Weights of a small transformer language model.
Size: 13 layers, width 448, 7 heads of 64, MLP 1344 tanh GELU, vocabulary 8192, 30.3M parameters.
Each number is 500 + 25 x the weight over its row's rms, rounded and kept within 0 to 999. Layers, rows and columns count from 0. Numbers have three digits each. The size before them is the row's rms in percent of the matrix's.

# layer 8 attention value, 448x448, rms 0.0999, rows 100-313, columns 64-127
084:534536527524508484548487484527464484489491498437537484476508498489495484460507507545484535474495453492496497477555500547503517564510482476510489422517553500506453542479491528501557425490511495
096:467486522488523513511545520497496503522523486526471484496508482520521493467512525497436492477545468540493499494449492476474485475471514478491500461491485520535475448557503558530476497494464521
089:513488485537489509480495495494517505504486507550480471510557490445503464507529508461485522491498513507520508529466511464445488502475526473510508496532496524524506523550508468530514496506476490
088:536469516515499515501500468565543498547482464534491510517479524514501490501531491510517483494487512535522539486478531529532504523511496480501539538440503495480512464469546494461515473536486494
093:523525493523522529542468480476493536508490466502480521477464473496523486495526502451516476473484448483500482529502549490495523485477513492536481515510514481477524525485504491511486512502506511
089:532486538512511484502526507537506488526489534495536483503509499444481505505504476516530474505480496510477522485503485469491479467503535470479513489567491491490519505497496490524473548496501506
092:477490485540497540499497489488535529513494492512478470549475491503482536534461511491536503482518515539508514521498504519525465510542473497534525525525525516523511523517457466548449495474509464
096:460501555470496496518508489535478479458508527486498517510521486539532455496513509469501515476500485507518486490506491489519492510512475508527505499508465490506556521518531524471487518517519526
088:501558517492462519519473492522496495461482518498501516525490483496523525511490542468506482535491493478487473520519540520528502519490486507524490529474489494471472506477525491520472482472504516
088:547493505525497470538510501524494532473476487502517523515508476500531465480525490527479504483520484487521475477491488501481509506474481495464561539514516498523513553454509560480495496513492502
083:543464458525513509519471507495497504484528554543503512541485510503514483487479481494528498496479438417537503477508563509529511462497500506538524498519511527492492498515537491488460546480476529
087:488492445509474485474495483475497482474526521474508487515540538471516483488515459508473502498527516484476492494465452493475461470469508528497477489486468532491486466477495475502508532502515497
089:485478487497454533510518504486540492498497539499509479502492482505504497473515523504514479544474502487515524536508486511523459493537535493511488463468506489476521471529479501539488501471506472
097:472534509514462490491551511532519477515462491529528515449475479475521520502488512477473478517490477485477519522481515488510492497519442476487486487533491504477504511499480507474486461449486503
090:497496499542479523465511541475483515489549542532491529458465497489495568536522503466470527498548496510472471466491508517489494457506478500534550483463485535494521498536480523462498499519525538
091:480449492456489524530531482457487478496470498547564472482537507470475467487488480467504438511497487508521491510474503469543473519496471503495519518487557499500511538501493526482458493525533509
089:493486492482538500509515495488456465503534472513501478502470494476511494495545461491498457546463525541503469500546494528575515542475486515504512523496527520526513416456435480482497487528532474
099:535465505528535501540533519539511502507488503521563493509512488523479496479467493497493503473463534488479502471506472505475515474491502536512450490486531474486450544513537465513445532490473496
092:488496496462501510491509475502491494506504487478524495533461545537447508473489479517511508473506488491481524477480478480524490547489507541497480477485507503467495518514517541506531486514526500
094:507488467517528530517461511510494493498531504503504512515525513445559546538492519466486515503485532524494490504444487493503546494504481483471485474506528458480498477478484534483473532533516486
097:495559490463526510473508570465464479480482505501487485482492493536512483507449472503508498545512492519474492498528467481532435534521492481517521509450476520529468506518532478479502502502509472
092:518535566491500524465520481452516529538506500491542531486459493580506501514485545516475497485509510525518499473483496511506488498499512492480527479536499542484508535486593506489499467498501475
092:477512472517490512466467499472483514537501517466504543564495517469490537526485488507561512529511485515466446520471517490538467510550494537501536524532446522462493472510509518506496529456523492
089:492504542487520460517500493503508535480469521492508478487519515485485513520517514489499533513490521538523489484539490502511517530503490446480529478480496515524529515491453518546485492508488498
089:510488503560458534520528485481483515509536509536515529517524496501519529471488494514558458475486517505483514494509517475523493534504511476508470494502519463448536500469504503499502495482476519
084:496499496500488478509472493463483511494487471476490489530500506471536465501492491553494470519524563505445497495515511492472522431512505470453507470501524489513478493516468493520525527510481514
097:491527476510507474511521505517518490500493465501508483501502489470493483504514499515474527480508515480507519526516553526517501552531502491522543482497468497501479511489481522489484480486452500
089:503512492486494531531504515498508484502465529500529505517510448492511475518463536539527485535477508441452447474493506502504452506469507489538522477515518498537506534487484516533461468494518478
097:492521480513504487535433496469450538524510522482502559577544529467513496492522518497436488485517497508484469523497452525470482530512529488499530512478525517489492470525494498533505484531474499
094:528504518495553542476479524489500536506474515533444540510503504484499510480474507474461518488499445534531481504510491480506528479526483542564520505531512498474492486513479513512506542485500452
093:532565526469542480513505493511516446537513536500477437477505531436512508484520505555526511534504539559533481473511512516534484493538526505512532461518487498519458506517516520491473489470475504
096:466503524481480492474490498494473497503526533495453521446535509486474531491489459475462484525493487493528528575496555554476479477484490532469498484510515499522513509517533499486487504492503511
097:483494551551511518519507464481510505526497514542481508488544538508507502459534505528516491529495536465500524461527495489473474510492518517503465535533543496502467474512484487542475460483472482
092:499502500520500530486522513497495491478547563505488461503513501481486534496487488522500544488508506490492502501460515540511500488470528493492514494474496502481499466479517504511493513516463544
101:481534474498515533454475502511491537514502472506505485512453506525497462482481457497506495499512461473483501503507518478509499489511519526492518506458459490494570491499511452511535498510510506
098:468481510490494466520500472545464527485529526503471487525456490556521497543525461517497492537485513548494494544497501438505480486510460499435477516518529518455550522458496478514553491512495552
098:471539523507468518518534517501528542483507526516472524519508480536521526480517495486478505509537438483494522466517488530491542505494501445495479507526505458516485469530496492546519499549518547
092:525523483500500495531493483532522501484503501549521509522512528479484554459480510474531504522468466490507504502490508479498512463480507483497486439525474506472521493485498517542488485495485488
097:532467479474453502503496483492494518526496523536542487463519505507477527469504495482495521527520510515526544524540501508500514488486495517499525502518505512504543506497537485512511477534503485
095:490485489474485491474527499484516489548526493489505446493463534490478504508470524534494464535530468439504528519485513486432493489515477480516501482491538478531525532488471490495489520510480510
098:493501537505476514473520473459515488481494432499479468478485490501499526556482510504464499503499531475501475485518527464526482544496517508489473517486504492514501518523487541515509462503534482
100:511481527501522502504517503492451491483524557522516495494466477508470489491494519526504475511528512500473546507542518474470528521522470531481473502533527506523487442485523507487539496509487492
094:490499516514506478485489517470458548492512493501502460498509534491522455474526491481544529514522488536486456460479467506530494484476448496489507510551486483520474493520478512470508514512518504
100:519490454487454486519460494508445503492486529511469491450524499527506489479497599450441520539532493495516483477494470452468497525496528532509483500507465491452473458521512490528501507510489475
101:490497506458496493531530455490539547453535483500495492516511517505527489513502508451502461458536480487484538522469505514484502500461498478497488535466490463495505526500554479508493477503496481
096:546509501511471519490495545499511522490519510511510501494468464480549494499509513516519559542482535493550532479488471479527507558493502521531526532468520518527495484520524524498497526472519508
093:528465525479479474467515474517517503483485487514502513505508455551484481500461496500505507491473508481502487519525505500506479484492480560518506505495506525472518508502522448492493510451464520
098:491532512511482504505501524459474508520510486512463472485459538472503500510492468449509506510520528506508518489509537506512520496471509548474521491448477457494513513536512509558505487473528503
093:517467477471466495520509569495509501459505493488549524487492475488524459496515538440486491510464477484486500512475497493540501492507528498512484507513500530530479484493491448515483527514466538
096:511521504493438541493506517508478502515520521483519475480521517444482505497457461513467509482525479487492520509500534465516531477471437469496515460493469510511464519528470483478528509517485552
099:482505500509500478521509499490528505525488526476534464524496488506556522502485468510552507460511503501568503502483514535489468454519522511520487513465477526476515498495512508489504514468463485
096:472479500442509487562503517502510523480537464536524491531499529509528501482488471517522490482503532492477501552569475515464522448474454472480494500474489537448517480481469501484508530538485496
091:495482547476464492501474491495518493545525484467465457487505490432505510477493493519497510493489485497489489492521504446505502519489535490508502485492513538483472512513473507448558497492518523
094:474496483532473510488504508485480506477513481511488502498512518475507456472487509501501533498509496487468477468538504434502482445529523501495470502466484469519510474541499493479515452488524466
093:491495546445515503508488492509483520540473464481476542500504510555548468449525529505525486498518481469526496537532464486547527512497448506476472516528465487510489511501488544459482539479487517
098:492493479521511503467528486493531518509468585503494510534478464522507478503492518520519534516498545492518507502479548483484491481485544527523468560510499499483493461493499492501537521484513487
091:532539497519493469498505529529508529452492532510483534505454471494523510495481464520510506511515517535527520520478484483434518505548551467483522523508505481489496485495524508488469516517546459
097:491493481491531508492499513487518504448470551517483465495506513493452479459488504526517476503456507484502480491506555472462504486505567475493455517468504532534504533470549504516516511478508521
097:530506520478489492461554497449474465486506514495489528463495522505511436504468464470511530493495479519489507559518508485485515485528477525564530443503535549499511538457513543487499541549476532
095:470481473514523509548548471528519512519523477513461501481469474550500502505477523495493491547475479490513503525481521476467493509519485435492510489485464512484502498531498486467507545502504548
099:557539509467514559518509486473494469493500447469443495458491508500492475499512505482492449532505491486523497474533509504474504533473507479466496584554458451462496496493523487478543533498511507
097:513518512529547477508477483487521477508536488504492485534491476517541494467481512495459522522506526521553554528490501492463499501484551514514503495565528517530493505503496512481537512512453498
101:477483509511538473523495480583541477530492508490518493475486493533481504478526534555485492487513475486471466462504534503515507530507526485496507512494488565519482559490529524482512495487507510
096:518463507528496511518455492482492478480489505494530499498450557488565501526489498478521481508533507515491491479489472459466483540446503500525491512486491513509493470516490521541475504484482527
102:517482526483522469513501473509451457473463482485517505508505439504529486506515475487502515537497473483460494520475490526487543515521475538487498501508521506517501497510514508529526456510517525
104:500515477495478482466520531456499486522502498474526506524532508535492481491536472512510549480503507553501524518497516525555542513478495526471491491527472543538462479513506495499510467515516522
094:458495472516464538478486473441504486505494495505518462501519472503554480543490524533462498527514500485525496500493428513522520474521492545511512546516485512511508454500538498510524496503475510
094:476491463569487559516480496497474511520553499538546510527464536534495477513523498438462525508554470539476494464493527468505518514466507504490487521499524476496529484483512466517504539522524507
093:482503499493571517493513487522509492517534550475529513500521494489479491538489483498496498505536508509502556516469476489502498510531458529482493464510527475510519493464471482509503517500482477
096:527486472540471512486505550502490493506493479482482517487536509537511495453535505500497518500555490512485578513499521514526515517486508499508449488538516518503521508524523477478477487499507503
095:444441501516483511481533487457514523520477471535510496539460503493462540498493501448497566469512533515502531497495490476504516484483479493508484523496487496481502518490490481477479508539511480
095:468514480496471487512475475467523486532532547527458504530514481484530541498459513468489487474489452489480509475485518481508476537480498497518465497478504499455501534548495518546509467505528513
106:522484478501515514495473523480461472531494538505535543517514507498524517525550498529502534519503499485495508514508495543463518479501550534513520461504483495540541470537492500489509509497475523
095:506455490496524530474511523519515508539526522509487478474496520520530492516507501489523489523437505487473481515488530475501529491507482518478504487504495509519537512481480464484490521516519484
097:512501475485503500529481450474519548500492504509492507486489468499495476485486490509511516462491491500534478524490515483494466479492472509522493518488536556507509515565521505532512506493494535
101:496532512483486462515529474551549493470506499488520497503515485509519487520507533520500459512479538476478513529497478456508474488537524515482505525525487492526492503513568540505463515479517465
103:492547487444494497523452477485470497479520522499483491532497478516531455492566485497456487509505473500484539527495529505511490474515518459485479473477508496498475501494528510477501508486478510
099:506485483444483500472499511522510480493482519491511492520523552511454480498507502489483525504479499505473478482512507538509505496529517516476439541547502480515477565487550509479488503520490466
100:453462524517523507492500490489491525541527500481461512539534517556464505464456453535475503513484484492508488493509540515511493505468447464494501468496456536502469521488475507496519497489477534
094:506504550477506488493532502524519473503535498519508493499495529505516522440487535524533519509473555490482499517502534509502502516525500489488487487539482487504510529471478501531542523543469516
092:469481525440529525498493520483494490506554497518506519507514493499500499508457513519544478531450486472510516455509498517479512470506489499498448542472492543485505470500503512494538505494523496
101:511527532498488533541497473474518500462545470526546527506460521468509493459504467468557512496521530466512481545537516501468538513504521487526461556557492515513509499495483503519534505474480483
097:509497480491512484492473540516520520533519475502510541469515558588509513466461481466485523444463484487495484466525521495461504492471500475483501466508499507495485536513490497504518493532495557
100:563511520481528488496473512445501510513505516476509459496530479523530470494510523490497514494511551454529473503465539501500485522470533515479515499527519547540513472496521498485495529537513516
096:554511471471486486533477547480491526503469568508569495572429514527525500509515538510485474502513499539492494442497480505498522507508489477487463470561512503532482504497457527492470519511533513
099:510488489501482472460510497473543528496455495546515490488529532462472469507481502506494483491513511533504487518525512544494486474496499518518540519542501522494501545475452542477473471485468480
102:472508495501521479467488511542498529471486511492508514500509482538516460550544531517564494517484463521473495476515483499497504501449472485504512445521497559494549492525492500498520524520482522
100:518489477468498462457493488514517517534491502513502504527498519497473532482449542513471502481480470516519480520482522528458502496515535505461549539493525531424488509488493494503503514511511516
090:543498525520496533493456483494485513465523502465494499507503525513513464529509489489505465464512529483471474477455493505505528529487502518539482476511469491536468459516459469517486557535505475
091:505508453489491537494489467529470503488502450531505480547510476503534507485475457526480476480515554518516505502515484515519523459514527495512492499511546482478473496489470523498469495460531526
094:505511528454519518484483519502489479541522499535502513551549497472559456497444521541521520538529506497534520492530494529527496478518498483478445552478508527450528517514462502487508522522499483
093:475468507474470513576522508486506499507467516525493499494471486484476523511508530544436542516488487488500499560507497538490504492534471496515444504461507498485510521523494501470490543514483531
107:512492496494526474476476533491507541509514497515523481514527459516526504484501456505503525508441488475551547503500484487511493477509485507482497484527510503537514504495507492495517550486496550
102:532530528550525521469517524494502494508505497461463471523473529501494505496433488538489514536489504498484496518498494555494532465502459513456485485496496496556472454469493490432516499548537544
102:507445495500516501535490483492462518496545512467451522510506545502506479547504565536559495511483478507496519521520480453493462486544518477513510523514502496533469497551502441511516488489504553
105:488510527473462475493521522510514465514503525456505520476547504511483500544510519452503511490535506462505475501522529499524476455481530539494476469518486508525499491508472490493474491500576500
105:511486519485489514516483469527496528481494482544511503524522500499507482496477509508500464501506512457499493540486519544510513527509513501515485499522530476542493469530478552483468536451513531
111:512497528508418488492505537571492500487510485493495520500502496470520483502519475497486524448477491496489486526495499514481512500499483470494485547531456527500508504457515488544480475527528531
108:513506510480488508562485491496479486536491482511524507475449499456500517491513467483483525509500544506498475472523480491512505510493525495508445499463510523490501524498494523511566481487484466
101:521512529496487479488454454528465544456505484510511513481487542450511493472497499482472472521522531443523510538499514521526550498501493507483532520486476512473502504551487502465493502492497489
114:493497515529489431518513477482529493491459521439458480452524481463567486529512461501462475560499520475479468552475491516514497557497462468494526509488478503486510533498519468509535505531538494
109:487466558504517465476535489502487520482529473538500549472513520549504506497532487483515506506503519496482499509528500537484515529495515485509523556524484505510477508455490504563482481504496497
108:536512464513496497515520499536490542489502495466504500480507508506514486515488540522547484478512492483548461523493513473481512522463498507554480486445464497485518481528546491499494493466505492
109:542506518510515515530522530522522496555498488520512527469528530482477500490526479512579474502526528454511481458449455484503546516544467473454516480518499515515510496481489521521465529468499460
109:503449504479492495491507537530471506520482518499477486513449482465542497462480458500496509492507488505522533488442487455515513502494498511493517492475501490516534485506463511484528443480562490
105:510499470542507499503512524494524525501489460508503517483480498495538507518456485526507527501504531469531489448534465474483429517484505508501440523492525518499456487525529561492498514536491490
107:492499504539515488509516448520494531491495486483515506475512517499511499534476505457496520495517508512504495533462492458576520514483498502498482574485461465520482465511482499492484467485485526
107:470504491491535479512503501550473454492537535460484486516492521510451489501531498547487490470506515478529490447497489476452510535541516518478480523476483508503525509503514545500483494508482499
103:513481529468528562468523519496504466475513496499521464512467493501529533544480509473521515475488497494510478498519492520513498495508475527517509539482479453529497470474543522469488467537496498
108:465529537514502465504540531460469550512502502453536484565510488554489544512523552519490535527472508513513487471497472496515504573489496527546491532520534512471501495526510477526540458500509502
101:506539485472508479542506466500503522501481500515476509474464460499496504486470500499509507503496449475439479496494534491491485522515495544467495486526492500509483468555524486522498482515491478
109:479482468530482524510500510497531523517510517499512493540445572489505501500480499473521501442493515458510506512500527484474468485503455493524492533552474494520506495504493497482520484514496456
107:510475507516506500500481514487467501490526502477526514506521507498478507470521536453497497528533456472491520457489470474494485513501471464541506478487476469496467510540538506508493501477516506
105:500507496488518507466487532528501525476468491474489489460544510476493486510517450516507526531521478487557518544488465483497503490501526512482501512519515484489539496513507480479474542504516485
105:482536495519518466474521489493469498486518508524475500510467535493541494511477498510450549474527520504473523463486461540493511494480523535468511510502524534465478516541459477535510465515483480
111:507493485476495486476460509488471472537530477512523517517519502505471526510509519492466569533488494503555556529494488535502491491483481502495478465456524523477500529488519480536498490522523532
106:471560527480515453514485489467517545495553494503513509483513540524510473443500496506524533481480513511466527511513525468531502488475525534502495493466516509467447527514509503543498545536502504
107:527523476492488469520483498476524512513524492486526544454546518506484487530476499468515520532529481505527566467499510529517555505475518503540473512519488485559476456520493503502485515492466488
104:534530524529483542499478531486547480500498498486494465471470473503500504471460495501476512496515474498544509531493448523468487498491488523506507547490487470509493499483502518550502520518491508
107:509522483488451504539506487509492473497544567515515520507538527526484495465539486485524496513549527503485545507456543520531461542470495533538517483533504486492479502464448458520511510505531500
111:509538450503475454477499492527476486491507503507495537534521512469536499507492529499513484462493471507476452516540515483516439483516486509515500464477526472521481566534539504486536518505524501
109:429495470524514452533509467520531499515513505542502480459506502508507495540552492489528505505495558509467488500520495581519486541455504475537454526525471506501503449517502477479495466482469514
103:509507483515508550501494506528542480569519570496533499518512470515495491471486537515531464507498537456492513446479534477536487504495525499523527491515479547523505526459507506555526517501514529
109:468461517528561482524510498489527511511513452543501531541528479501516471447494518499514494487487509491461507539456528524458515488559516575496498489483493478537531492523507506486500542491506505
104:465533485478482478511504524509490478516541497485524515558500478506520446487537454505482470548452499482528499480474475529521533446494526492477524497537473486528520479498454521501492556511499544
105:477479480506519460492532498480521451518562509461505469519435524492537497479518551516508507519491513516511513484515463507478461524512491485506505581497467488496525485526539488530499498494530502
106:514511441504511527502509468474530502508487456483482518502505520502527497498518452485503516494498482466497486509520490481476495479485514511499486478498510429466479518486479502530498522561493523
107:529478494508493465519498528479502479530526507478503532474537533515513506500540480511515500487521507517504505522494484522502487497477511499450429481486507475489458499536496486501533489516499498
105:487471445511521502525497484558527501483488524524522484465540473506534492453547516516525506540470511475525463484510514507524508505483519466489524474483498528512469541479489536473506484482496513
106:493533519482516456483488513518491469456544506477511524489490477464508498519505530504520481467483538548487480482507526459510463521489517506501508520448491473488550481484503517478546504518483431
112:506534499465453485515527470520485508513522489471481459511505480524463491475506507529451531500464483528514524480483497511510492522480524517469485501535473537527489483533483528516505513488537494
104:530517483486560518480513474462515462488492449486543483483532536464506508478491520511504518510480479501498525452514470480524527529515498517513509519481527525507573495484508482483487517526529447
112:503514494486517487525520461483507509508479526460504508472499543502524478524489523522519478525499487481519502503463502449486487513515522484510563487481467507503468481500484469491486515469465478
112:523534516494529480496524489501513493566515497553505574552503522548577512506470489508477503518556497499478496505499457459485549555505541537504508473541496466507480497499478504500463454518493555
103:516511495458480491490504534482467483498503526525541502494524548499480501524455529502503491530469523500485519519499481520474443517488479477484507453483488529494523504484520485531517458481517489
107:489492509508470497486508477501488508476491488487491516492516512517506474479521509461476504490486480525512481488515531521490523476464526444494458473534543486509499507512523460501500523526437506
110:446491532443521513525481521529506443528540497494524506496476536528518514490494513468504520493482493453502536531513498498538520487484475537500466466527467486509523496513545547486538535480524538
106:546457493474519459489467529468497534528541515523486504518471527483543490496462482511513468504490482428509498479535513491488515515485498473532505475467471508514500476536525558448516495485527523
108:486503500460490484465498530498495500477490492496513509486469467521552536482501513458497503481535491494535509523529468489522495506510502547437539507514553485525531507516491476528510469463484461
109:511503468504487531482510507522496528489488488498524531512528475484523499505478421480459499453483491543522513511526504560480539498513527473499491500432476521492492513493525500507523539538475547
101:501472497528449479522517459485521518540538519494477478518458514552532502538522518456506565476475514525503527475507522504500499449495488573500538491501451496507503544491519465508493528527505458
113:497489490507470531504477462521498523525494478537516534510499483504538518461476517496521482502502522492536490460566453500460540486541521488548491529505475479485505469486514531532491476491506490
105:501512499484502497461484521515496441464498493533554462517489504479504481520497540474493484550515555504468507478514488467527454473504505475519510450496464486507520517499479523492507502507506505
105:514536496495471492501502535495472483514494465469439522469520517492505513504503458478468522522479481504491521512493544500575458491489493499541482512494487478523490501527458523536440475507518526
109:500473498488491477504497491484466467447513560493490484458499495511484504514532507484505505493457536487494466500466536505502508535488503505530498474512501486475510558507526511515493508536503470
105:510485499490529506517466522504468497478501478513462513476494511451493492463464498498506513473509470566550519507493459487506461497464515481494493497521451490520523501531495548505521513518496495
109:469486457522514505477513522514484504491468471519460522536497517512466461511536486459486495518487499509558453506453470531479497495512514481521519531502501509525542499499445524556544455517539510
107:502482539498507530517487494518545451465495552499512557512498532537508506480531482490508477489521494453472503485493492547521507456507498511499528484517505498481444576491516520517520473500476481
112:532516461472482471499496537485499510461502493513497495551486490506540519474510510469491486518509462490500527514459508498495506477510507508462474475509509496475513469512489498505514483495472519
108:510521554499525480505514509481491505501479499461486460502515533488483519535499490547466449533449480472573488468502452487495482522521465483483521490483510544477478482523516527514520524494533490
105:527472462545492487522523509469542459533498481543504521529460514537520526521501498490464508505506480501530507489464490518502536466487508470519534513510515537535533494503534505476520508489534509
104:479468501532510489496515516466514493485496489542505500487472475526476556532532494485468525518534482550503507498498517531536484499467507486492467506490538492488558513475495467502519493431490524
106:437530516500515513485472478519508505464525539517484485490503550514480517528517485494505503510493499500555470491472487531487503446571500507514481494551527499496493514436508500514467497508492458
109:524494478511515482525513535514506505500508531478533537522511493494484488510524469518465486502498433517465516484504472521480525552511474492514515458511498527485492534492545503449512493538543522
108:454508446507493486503458500494452540466483463504520477481476470462505488479480507506500528465507515467511498519459484521531479441495469479470456508489498455530496513479521526523493490516528467
102:503486495491496507518510519489535491459484483500450497484516518506505466484497542524499545497519509494477475479496490505523476548460535516520523530554514445493500537484504492517526515482514526
090:447545499499453528481473490514476455486502507489556492476496550521500533494483497487491522492515473521508532512547534487485527494480521426498479487466521486509510502503528518488478498488537507
089:510480485566514527546443507521525486523521471488515521505469501534488493531463485508492492516472549507482521470499467474466519523509519481491506513476489516511498474501467503527511445486501529
101:467522497499503529473520508478510495528522458484529514516521472453494475519492489461511559451462462498487568480539519477483488505509497426450479485493483526502476497497527479517485549503537491
095:535483511519480453555527510562473513491508500516490509494459496484498510542516512500522470478488507466512453504494476591479528525519491460479444474458482450461554470512540496555487440471514501
094:465520510521494468514517449470508526481518459528483460542519520504503487512507473530518482523503512461478519543460493541527511487554508469527508510521553465510523507514498510508501512516500508
094:489468512520483537493506466485530452506527490460520481507512506490513470460537470481526500462487516516472505486479461469535470499527486521501524558471543527479500513545506476501494539510515450
100:490476509495500466465533465479523506462488545483502475486496474526511493551465474488458502496498487519520510499429489488488515519473503474514506514473498445453490498516533451464523463523480522
098:526509519515458461487518508506483479495476544502516500519476445496494536476463484498498511502484535457492481544486474532512530485456454530514487506531472499494514483497465485452524549500495538
094:524491527445475551516537497527529503457486477523515490487488508552502499517487452492509451460534531544537479552523462509507514494521505480478519491507541501514536530521515523500492538516509537
094:499473500496519525540476511463499569513516440495505509529487536525543485468504500501549508478491446542550523444486434514468484497544448486500480528483493517507536511488473503483479482467482494
093:513484530533486539525484507467533558499504526446520484511513530494520524529443460466520519484506541472510481501470515483534515509457498503487505483468501505463504514476521522530508522500526524
090:454534503475492546502506490486484496507504502480480563504500500531490496496497505475512538496514450513441501489456534503520541534475487455499509473518561511452513479507523469503522491498489507
096:508557488469530523510507521522474461516469520489492448522468559510465497473480487475503495507499516453476451500514504476485481449489448552502500467535541503463517513516475489537460570509465511
094:465537441501499531489489471518479532519529489521478498499488536475460503514494486544443515464446453488463474522537516537484430530520516529474518525483520490482525520487528475465535470504492487
101:514469511512563480469486462509474477496492477553479505489483473492521441492445468482494499505516511471498471493515519503483532533510512504451500509539475467511461520520519479533473484455519520
095:507477472468490532538532481481477513529535495486492497452510519507497512507508522465435446498521575508493470474520523468512484490530533468520483474493528507453545503482488473510476484510489515
094:514499534497482518471484499466470508516484502461504478543494472522539478524510485476500522519503487478579554478493531463462487511492523443500473512463498476494418526493537504530488460477493544
090:532502503449525471475463487435460527543468505497493500510481517477547484482484457537491520458525451473492501522507534473520514469521516486475488511523483517538514483521503530490531519478517507
090:502480543469522485495506451526501477501505535545487489533475518509524483477513504486523489462522495458561460505493523511531524514490494535494520472478498532520466504499519496503521497558516531
094:508496488456477525459502509553547522498489526506468474475479517496504480503515500557553468518535470503471510526494477481522505514498458515520529495494469497532506515485454482531531505486495512
097:508547476504501501579474540497482483514532517498576545484490543520529498469497517491532494481511520507462480469463498552527538479478526501484521483520524479466522539528518503501503485504523504
094:501522521519509521504512509505530482499547457500513480506539529491469534523529472486514469485479497465494463503493519543473497527489501566520500511548483477525521461474499477493475478499477487
096:488519522516467501536477483459494518533510498450529533468509492499531496504451480503474472488476549540486513540486470525535491499530490516527479508498471484486557501478529543516523513518535483
092:503477493470515489535484523456519517492501481452505461522455500454496456555521493481473485512512495513485481457520513523517519540488504494524467487498501479463510508522517489515501502480465554
103:509480508509504481529526505468556525535538457514485584505498525512495500507525475481494485489515477494514483478482479500518466548468489489468537511502531473507524454459484455495500494482531527
094:506529433479538506497482477470510491553470541477487521474532472479532490521535505516500456489518522485477491522562495461523474510487496512548492483543526487493516472502484540459500447472520513
090:518481425529473488507464483515477522452453531524516480505496533544444516526488510505501480523533514522489507545493499493483522512545478507508534526529504508534484455501513540554489514551485531
094:511523514556484519526512487541555507489538470513502535497517506550499491498504478533473480492512536543492555529485492494501513513500531501557497512490524503490481489510484500476507515520486492
091:488469506484423471490498475456489499520537477471426498542513450530496499536525481511481538479491434517470481509472507526521520480460546495511502481554494510469500484528506466483494460522442530
095:510482497476444540497446510468478519491505475531489472518493496531501465535458500451506523510509512502484519522506514506510523478501494516545504500534466490498509550463496482489501502481518540
089:497511513520495502502515517504488516504472469488513514478494498482471438525477476548445519482494507519540491511494521551485503516487483499549465501488517503526490482483507525490537547527503461
097:486534471470445527477464515452457477552478496512506511529497478519487478509476487520524473522498511493467538579524509454514457445503532501469477494517476491487505498475528493508457450455468514
094:484528516508493516491505523512472501530527471508560509516513499512513515503490459495512492442448502484487461525506488520485495493502535476501477487468543512491553477524535485546530498515511503
088:464512486472506492461524494489540487468507505508543524486467466502494519515469493501493477490434497477470513490518494457486500493487499447519496495494490476465510530472477506486473496483501504
093:492513505464522520522488524507513513530498507530480492465502532528485495482506490501486533515512503494491481517487491460518500492481508513519483542465482469514450499493524467490511547566483481
094:527505515463531510492493512528519535494478499525512485505516488515501507519496487537510494507496473523503457501506515452485500491467489449489459461488509480511483505495498469482520505494476515
100:523498523523519515513467560496504530476472504491472480525493492530496487535505526545503493497552566480496510478551473448520549500523514514485522540503524474507442513511457487505474460485503466
095:518486481453487470486504515531444513451469520524519545519503497518496484465515549522552532550487497489513524499475552535511499524524472513441471471510480472488497523478528475481543539524479484
092:554540486490507521478493488446505491497494493489494523485523542495506498484510489536503480466517465514510460513507487463482494522500521530518453491503467500481487494525469467508562535503485451
095:481514516482461502521506530537531520527459507509499499490476509509510496515516491502552460509492505546505459506456507542546492519511481551439495541487477507484511487505494548472509545485496486
094:515487503527494481532511535458489451512488506529526545516479462503532489518473516468528507457484502467487478509495470498512509512516518462505497530531464482494499456503530474528477489503533511
090:499495500483482508514560529528509503529502464504495471454515486473524478506501499501498503481508509485462469485486550426475490500504501496520525480551530467500401557437544467503479504532536530
100:513432544468514496467498470503473519514547498474479498492549517463544504511498507517541523466514514468521481525511543504507502508494512481477542451470508533452537467460520457507509484523492464
090:532490515509524555458422498515535535487499520520531517539488506529505513514490481456500498496510492533499470491524461477516521444492477525501498439490517482506497498505497567504531534501445568
097:485493512530497488511544447500478538464470508545501487487538504496507504480501458536491517488520504484510532463498500480504519522541484529499504505525507482492484490530511456530486505522450513
095:487494488489512465469463449498474478460518519543516512466491525447517501491477494526473493511506481508489449536497524489477515497500511515521486525481510509513487560474502468543468503502459492
092:520502494524476507517495485439481499488473496527536467519504523509492469503538463482507480493529481538503499524500492513506443520492505523491480459509518528490438497469503489501484499546479492
096:478542496496515511511483485486475537549493541526519581529488467487521499491501480483481507490500525493492501493455526518516466475488489530520472507504499515481515529484500496488440536492537503
094:502501459499497521498512464505533451575512476508513503532504564478462485466502537515520479482454501487493441510532469518463485473492542498526510524505528513536523549467512479475530517502498521
088:530509527478466499514536468485493540485507518497510463474497523486487513524518500440454487494508513494460469510485505477483505476500500449482522499497425501484488532503487482478557472544529507
101:523445493461542458488512469530532539529478438506485506495506487513554474532455525506514482528492493512478451522511537489490433485471441497526521484511472485548509472472482546520540469492469488
094:494477487506534506470509472510526521517460518468505495478518445491470505511509528507488477485485497525533549486494459491503510521499503474519485513545491488520505501518483454480499467496444565
096:508556546516518494517469512494466473539513484520499530524522510473456514501462494535529520471518483493512508451484467514539554561484517516504520479460526526487530484489503488478469498482515518
090:493469497442497489509481504473543462529530491468492502525445493492491486517477471449492547550492512493505503501508495500491503521499516463461502505437447454534474484504502502569491477515499515
090:535510509543499475461503540466463510479528476495456514453477495449478464507537498507471521463517484440548545505496539466457500542483483519494491513520488490492508470477478522502478505494497533
098:512480470513487483474478538470495560501475489525498496470496512476522486492492513514511467454455473484514476497459476500538549464493437543551506500489507465520498512555534477470431519514515529
089:568482502475504484489517520491509486516478504508551500535497516526499558508463546484505480528504475456523469488509512534520505459497478478530493501480502498528458532479471522494527520473532507
095:468504529534499511497479538494431482500484482521477489500508480457454478465494532525492483477474484513491536511544553495496511496534522530467465508521475467483464443497432493479516446525525439